Each number is 500 + 40 x the weight over its row's rms, rounded and kept within 0 to 999. Layers, rows and columns count from 0. Numbers have three digits each. The size before them is the row's rms in percent of the matrix's.

# up: layer 6 MLP up, 256x64, rms 0.222, rows 29-75, columns 0-63
# down: layer 6 MLP down (transposed), 256x64, rms 0.111, rows 29-74, columns 0-63
up29 091:455535412541549530490545469549502534494533512541480554512430558455570427514534502485490523513499530482502487550496483527457446549520532508418538526497459431501410473472518480574447460483472478
down29 092:557438530401529513527576472489510528500466480494474433568492480497430556455521488502518539527498498540464538422563514474513559540517452534528468554514525518473474509380521534483496484511466471
up30 105:528516496527520539514542465503467501456505498558567524533488474502541535497447489560542528507503506461510506505482426578493429504532384410489441517604518562483543489511542521513557473505516469
down30 110:544537469512488554530536530484439414463504473483551478489565567500467524470548507546532535579516472525539514550460440535445479489517518538504383507434526482502511515480447510471457494529431466
up31 098:522502551565532472580499473535526492460533502451447439472507467530502475436526479532494503515449553436491579542486437519504482460515480460499478509503497635459476496512464545486512412542457511
down31 081:481438461527452544418429450529490427541463543536526553512491537431530515569458489453475474509518442534491460475519577480529471507508489488473541523511514486519514507474568470466534592534570469
up32 090:482511526442501530494512578532573519488456498479523524507490455427444542471515451497480514572468506464508525525487471513466560465511462490514463459513550585535468554502508528544616413543526544
down32 088:510434450533471601509481497444467527474480538493506430519503482550534535487564496553490526452531473509517460540522503499523461453493540452427560434545478468525506519479502568462578558436454472
up33 118:510487454546485498447489572471550550488476468478508392488502444562523518523520523424432575561476472427502503476573490529538519531443468455556519475495484524542441476464454516531536498525471505
down33 112:464529532456503521489494551464469459463590511508405527517510520507535495508475514484521520577491496526472474466505481467489595404578458511499474501477495471499470570482440469556479434582545518
up34 097:531436474496513502572446509487498529549496424548477540587478504448480503544466465502588546474481457471499564449497514561516502538456494499540558486485484538493442563535552464505412477475452483
down34 100:502516452490510617520508486510518549516504476481485529475502565457536504495435570566446449527436507512505518489490540411488475464503454507512489500519351454503514494535489505488563492507545470
up35 108:510391508497441529494506399484509530456502465557518544492499531506474479437505510548521553551449395540471522465529455518520573500575501524471549503480420464468496543489498475519475544509526494
down35 107:530509495478504503465515525493492472558476606468449506434521490511554559604517499414501473486533526521418457517458509519518407541484506441508474515514553544448504482438502505455497503481568523
up36 086:466501521476470514483438539558541530495478542454424508435537447479346582492518511485531495564547492502555517497489451517456531491489499466445490469505425509478537494513518499429522471497513530
down36 088:480527467520539508517498488416478502541501484464527544547437513552582423497546511501379469478489476496472546573527498513526394472491512529547507479463506473503436557508504519576491484537478504
up37 096:470445505450447537406436585518469476493396533509485483523511536514522526519480539470570481502538412498504466523513475539514487505527440523514438521578499537426503523522499439512470520509556495
down37 096:458440519533472512492489532438538516517437544574491486505473517521567477511431557496563498497454462515470403600529467476481534464466519534483505393522469503508548523514498482566492545515465477
up38 105:532525499516509522475527395507505485452480515485515534416516496458485556514543441503469488543415407549456489461520500516503522509536495470428460539515547536470521443485567488537473458478528601
down38 101:449575459525501544453435467551484490450517460549530554505448475509556490460457570494413563489469462453461510515450518441530469519564461556551571483531492528456505519475489502530550471491478532
up39 101:447460518445512463472494505520565528523532497484537511405519544465476566528483511549566500472516488470563539532459477530505510508473443555423511467499563511532466509388477581502490504448547471
down39 103:483464543508523472556504498488522477523587448562490517462429518501464445507503511443485452599518553475470525493507530545482545478558545520487402512515517458478535470513470449539452486600466474
up40 092:501453482613454507435514421470513504512521555494479496470524603539481481483479544496538531486525487460540520507501554513467487472485462470515459587507480493504449480555430452525408474499435514
down40 100:472531533458523477553504499567537455455540485570508443496556450508529584533529516511432496440495518476499510482510449504539464571439522456487503431474473476471481545441578499480513492571485420
up41 111:500502453542459606481452474543501420565535488482511521511519480497475546489550403521485405490543481513492520500496529522501459484492487566434447513524463483464454570430475527508552535533486542
down41 112:454481487510500421498485543622504509537476539544485488443500499535530553483506469481524438502515522490461530512488514437504516539515478507512472505519507459377520545581514528490527452403447552
up42 095:468540466493459468567449532499450522498527513462468535540499476497454521504513516438436509495488498512519541561553569523596583518596445511523498431462525490398462525487536487520517485467507515
down42 099:513512531520533543557558471489541524522485485499513498455553450481539511480524469506546541491496480496506470452439508521382431494468613473516487540548455485607508473501485513424455509477456469
up43 110:465513476521514460436505434477506591494475452456487520535423444524474531449466548555519529552488503544518578550475476470529460489553469487436438545509539473488450503458536506550426496511515436
down43 103:537489518461570468561484547451494586522497489493460485438465455500512511465567432569593482511538469451494547479566543485520498499525474481547469481494492524519469487513500563382468492514462472
up44 094:377497490522465519490536542529540516488532496498444484541532457533575478450488497487503553552554505459524528448521527515421533537507478494481438493449515451491581432493563573478499465475549522
down44 085:522521464460484452556430518544477483479537454448521476420492437506535437508482576571454512513459541502515470459508541459521493540546492554423509476525479507527524493552446536547542545421552485
up45 094:519434506529472478518503448463540519487475508533507477536494528524467449484547494460461485569519524538607526491434555443483495568512501573540482494489475566484445488600482542457475464506464580
down45 091:434539502502461464506471520531394485539520567453511518491492517441504471538512561533574486430512483424419521501517445497551468436470505476491539530506507534514527545503488451565567509528538446
up46 104:448539438392512473495516434499562533510463522505486472472523482500465479521519572530534530541504462468448458417488483495497602472524541497471515470479543520533499540516523458458616522499502457
down46 115:542435530559473565503493529498398427520497535490484484501443508528551458508484468441430449529463508528540584584539520484512463480442501547518472533519494489502490429509520543542425494523487523
up47 109:466451547544526504497526535489510511524572463456473481591541537480549507545428497522476591552456527520484520490476450509518522520431412441482535482488452509458499596485473502481499439556486516
down47 107:508502452487473476467499552545483517509418528518553433445526467521417473503452513527485520562506488490524439494547478486476509587486509464519564458586514450499519508519508514425548582527424530
up48 104:446471494459481534487598438440554462455508515530493422492493490532507523475469455466504529529379554464511604524477459494526487470533542511463492542522484539444541531523496527535545514453508477
down48 098:460472509544493464509503476468480567500522573454598503546599520550537488456549515473465526440521420538489456518462487560507500440545503500569513495459551520488449494408516485473476480492469499
up49 126:559452453494523582450475475551560543436512498460477476509436495480478568503469535506552472414456538492473527485506514609534503518462499525480480490588525458465493506561485497511451522508444544
down49 132:488518537459490507421537446596523495524507492491525468536535519469372513483530474497460431481521536454502531435477521512503551460497518571502491499518519445491415524528539533516513536421529556
up50 099:492496557513561544530451495554422530497476500496538524523462493503478483549494512552480552551447483560377525506503506524489450508551478532480370523489535467559450488531511483515553494476497548
down50 100:492551529487496530474500474476509617461418455455519488458524520502548453455465450489508535430478544430601514515578517454512486495468491524561571490549482567514503516491467518479477498501496453
up51 118:501491472511447448515513463473513525432529521452499505554459525421522537445501568517497519477446494468495585505452554510482449554468530510456466447571519444521519573524477526492438573531555549
down51 120:498485541516510558480495531476477538545512431522476565552523499479511481510485441536467473419488441565479534524440408454520543474560468563568479520499570447511474505508576453528487498515454456
up52 089:488441466436465503535523473566499486523465466540593545505520454517520525481452592547525529474553513523475423496466538520522480525545470529469475416516557457585508466501514559510569535499506506
down52 091:568507534476538534479498555511505422466550562502426498492384472496487525548492491496469495533484523469536506582563544480440465488458485476528472518516503531445559443499532459524455440559544521
up53 099:535530587518522585524487433515569565466518488470502482506549487541543456554489489465532453485461470543481534400427500502504486478548503539491435509514494497441557490504510431504521477509585530
down53 100:516564394503512440451474475531518447512467488522488448499516524510489459445530540519479557490585494483494476499509520479544565519590488522509519458511537485551466495568520487537432550408438490
up54 097:519502496557450474572496494545517517497550537530445496505545455511480528500511448468492529481604495468487468530481500570544458431521446514534414476495448495505425552531463449492547421437511486
down54 093:554500483514535551421525482516447437501499474499454533470467515459484521463460480537539481484431512523581544495541577438430511507450437521522549476460443512526533436479564503492566525517509561
up55 098:563505436503500519435516452491517493491467495507555521477494473499552536516531473516519518517481457551563534502437457566541475555474408511432523434505556476414515529600488522499440483492530544
down55 107:567492445506448436500537455507561446519594428507560507508492454489492525460505569464512450535486527529421563466451482513444532481544538547565474535512500549458495462440494532488497466517527490
up56 091:513482471518408517528457514509527489429477541529488475455500509499453572494489550498478417488459528478514490507557558502459411510556523552482515476526429549419467526483409447533497516517558497
down56 091:421473493525542467479479576501524506529501425503561526488487519444559470506484469481460541504497454496541531450502487521425568518475523554493571498437521464548447510516583526476445525571431512
up57 099:568442530526523446514471537468541556532486530556405541497542486481492422493481506498547576499544390496471497468444475472502449524525540539444494435511491491465454522530474487504495536527456443
down57 103:465541495466515549468445466517438433448503498455576496543481484480504552490420496525484468511483549446550528505510512521552494470478447498546601556475488515468537523447538542437466472558570469
up58 111:539533559455545529523482499487523443407502456541502482450487502476579501476479530510531533501482477443437496527530430427547462554524461444471483517492559437491496533460478589545491444461534472
down58 111:505499504472587547474532517574484566479477477463484461493515524447572498545462491622494514419450526457510491510500503447469412536428507464470514503535541491454463504515495551526498527497562473
up59 091:534426525510506446491532500519512524393539451465469503498483422502488489507490551529563549525530522487520471450561601491500527485516501510509418484504476463473502486610518543564501489469490428
down59 095:468479496504488494512463504445471557485452511511474457506490490464540497507516452544482455516531458418509492569394519589493482445473520533516578537484561486553461532448475509475541515506550607
up60 101:470473531427435512518443528500500551550502500537562486472504456484442566536514442468483525502438508510515539482523478468469542461488596507575410436492535435518525481558537542510550482488470474
down60 097:501503426560527472549505540510523459399447473484486538571531492513572416508454596464526487512507513459506439524503476503479494507496507549509511448542443537491554452502493459509538532413509535
up61 099:506428573477532515534471411544495493484496525460517518527529444521511536518516529497563455550481406486481561533535440453547542474428548438465492439547510450465549537489518529478476484462483541
down61 097:524490496503494478464469537463548453562524527441490448523514534599523506507565539541435485478468554565487465470448489512453499512511490506559481600512480455505450473520565532472499509420427462
up62 116:500481465481550540490460457422538460499533512556554569435501501484406511484516484452463513604534498531458497530476470518511451553369488444544508507554502533504472502492533522509503471523497485
down62 104:515498546483549518467480468504501416472611494510523486523489505429451532488540476388455526528528496529545507536548550480551466514412520492552503475536462522445496523427523502429548489510504512
up63 108:541479525468418491457512495452520537505495504598455462489502453548522453476488494531460553515516471547584540509375506513522447461496491542484520425486459542482426512468530544528458542513494497
down63 099:574520483524494484489481415494489401496505562478517490491538422420556450515480475518528486491537581535501451489586486471530571518538551453521474538500540515463505502490428445536491465509538510
up64 109:447536410527442492551512528493585444457515481486423500453499529491578497457489518529458489470516506471529460485482494542464534563531461473480556536473541561540473529458504435431432503512525551
down64 093:538477485542548405511530530537458569528545515525521566480486498605454465474519496443550463486408496551505517469531542473531464438451498466512467520510544468445496496489513527481526454452542436
up65 121:552500499571496509515483466504534478529550490476475488490529443459515485555460511546454443532422405479490485429468472564510489486490527447488516479560484513507452566423438470495521537582511429
down65 133:489514422546476439462488456534497461490440521509460507467497504537444448488483539487499536419489487538563543545554528500590535500482393524476544524443519508511557515524478507527548518570468441
up66 105:538524488564537463478450452589509486561522497465512448555433471434510443510457505497435541554512395500490478485499486465543520471489526437471538501569532508550501553564514533511494496525510438
down66 102:553483478488434510476501483479480551494511519440456534510612479549458554508495540496525457532462527485495516521445504501473482480489463476508513534465523512512516501465517430462458530677470536
up67 098:470496469510487506471415433481546536530546482492549537528446461445485543506444515554511588551525458483510523521521514457493507538429522528558438553501429440475463570461492464479511509550562500
down67 101:489497530462590490517535581498596509578469424482485536440510495543561518474552499478450506490486437530500554494490529486452445501490454404493515451472508558528477477518547490467498531537492444
up68 106:429518513551475516492491495585548504429518482466508514487456507454566434475494519517490454611406523447503529510488553519512530553482475561497470508520523437450509441472510547454459474460517537
down68 102:500559513460457493521528465537434580488518552540525553416519454451525479447463540504445516486475529435463441518575482450495488482525485476536474524492394512534522512565482535462513504511534565
up69 105:530451522525461486539493503437489481468517529486458454507523395426549516444556499501523517491499477526543469446506503494421525523465433475530485480585592558524477497548479546502519472581467472
down69 110:436587438497506440531525501500575537496413534568488422518510460530462520510501505501491547420481507527557500583522518510513524496526497533512533419567487521428508508475472464465509487463459464
up70 119:446480505560555538552541543567543502545517508442523458489459445481526467518519572466472494505526546442486513480531529438477444604430456529481428543456552501548503474512558491476467517501481510
down70 100:490562574465440554465511465505496503447519531564534492553590515598509502485449474483489448469507507478495485479474474468540482481503602426496474487525514496420552502517488449479559460544496460
up71 093:457489518548544575475488493499527414463613561481559495443548529524534464463447499527541545487516476550425503502469465510526508446472469488517458562482442517486426561539450519516481489496489501
down71 100:530549498480435512504484579524513459523497452531482516450522509514482592548527519528476458480528553416561469450573515481470438491452539529397516508442485487510532457500514554495481523421525503
up72 094:523491510462541476446565552511505573522504530498492511500511564467477485432497513585518530568431470487447532558494446536432490475552508505420500560533464483522512527436502482505451399474505512
down72 090:463509479476587461589499476526492500449481541538481507480508458518464526580566525507485521426508520559510472502530478481493527519474484601481470399519440437479537513487553554455470538496483455
up73 095:497482568450503462566476500533525583494474499462495490514488486483451529473471538382492480567484443499456577468549522454472540503484434543499493587436478502507478520516471443481548519460445492
down73 103:477501469584502528467520529515470518486514517472498484454511470475535463490564452562466577455543514528543403544458501503544494489473536413528480409565480475463502476524550569541449482478520453
up74 087:450524461455510497497455483529480490520560456538433497510504500517554467431493460498512505527461501473538470362480547516561502521521459535494465505506525462598511428513523580498525555524444460
down74 091:563504485517498507488571487505550556475477457474520486453503472479619467467505486447527481536522484522510521526483500534376590539448562520514524489460498439476461490512570431497497445493503480
up75 112:550494499542492530543445503493617497450510468463553522442509559481506532521486409539554520485479450482497485478441508587535546496559500525437572451482462511493499508499475569558511518479545520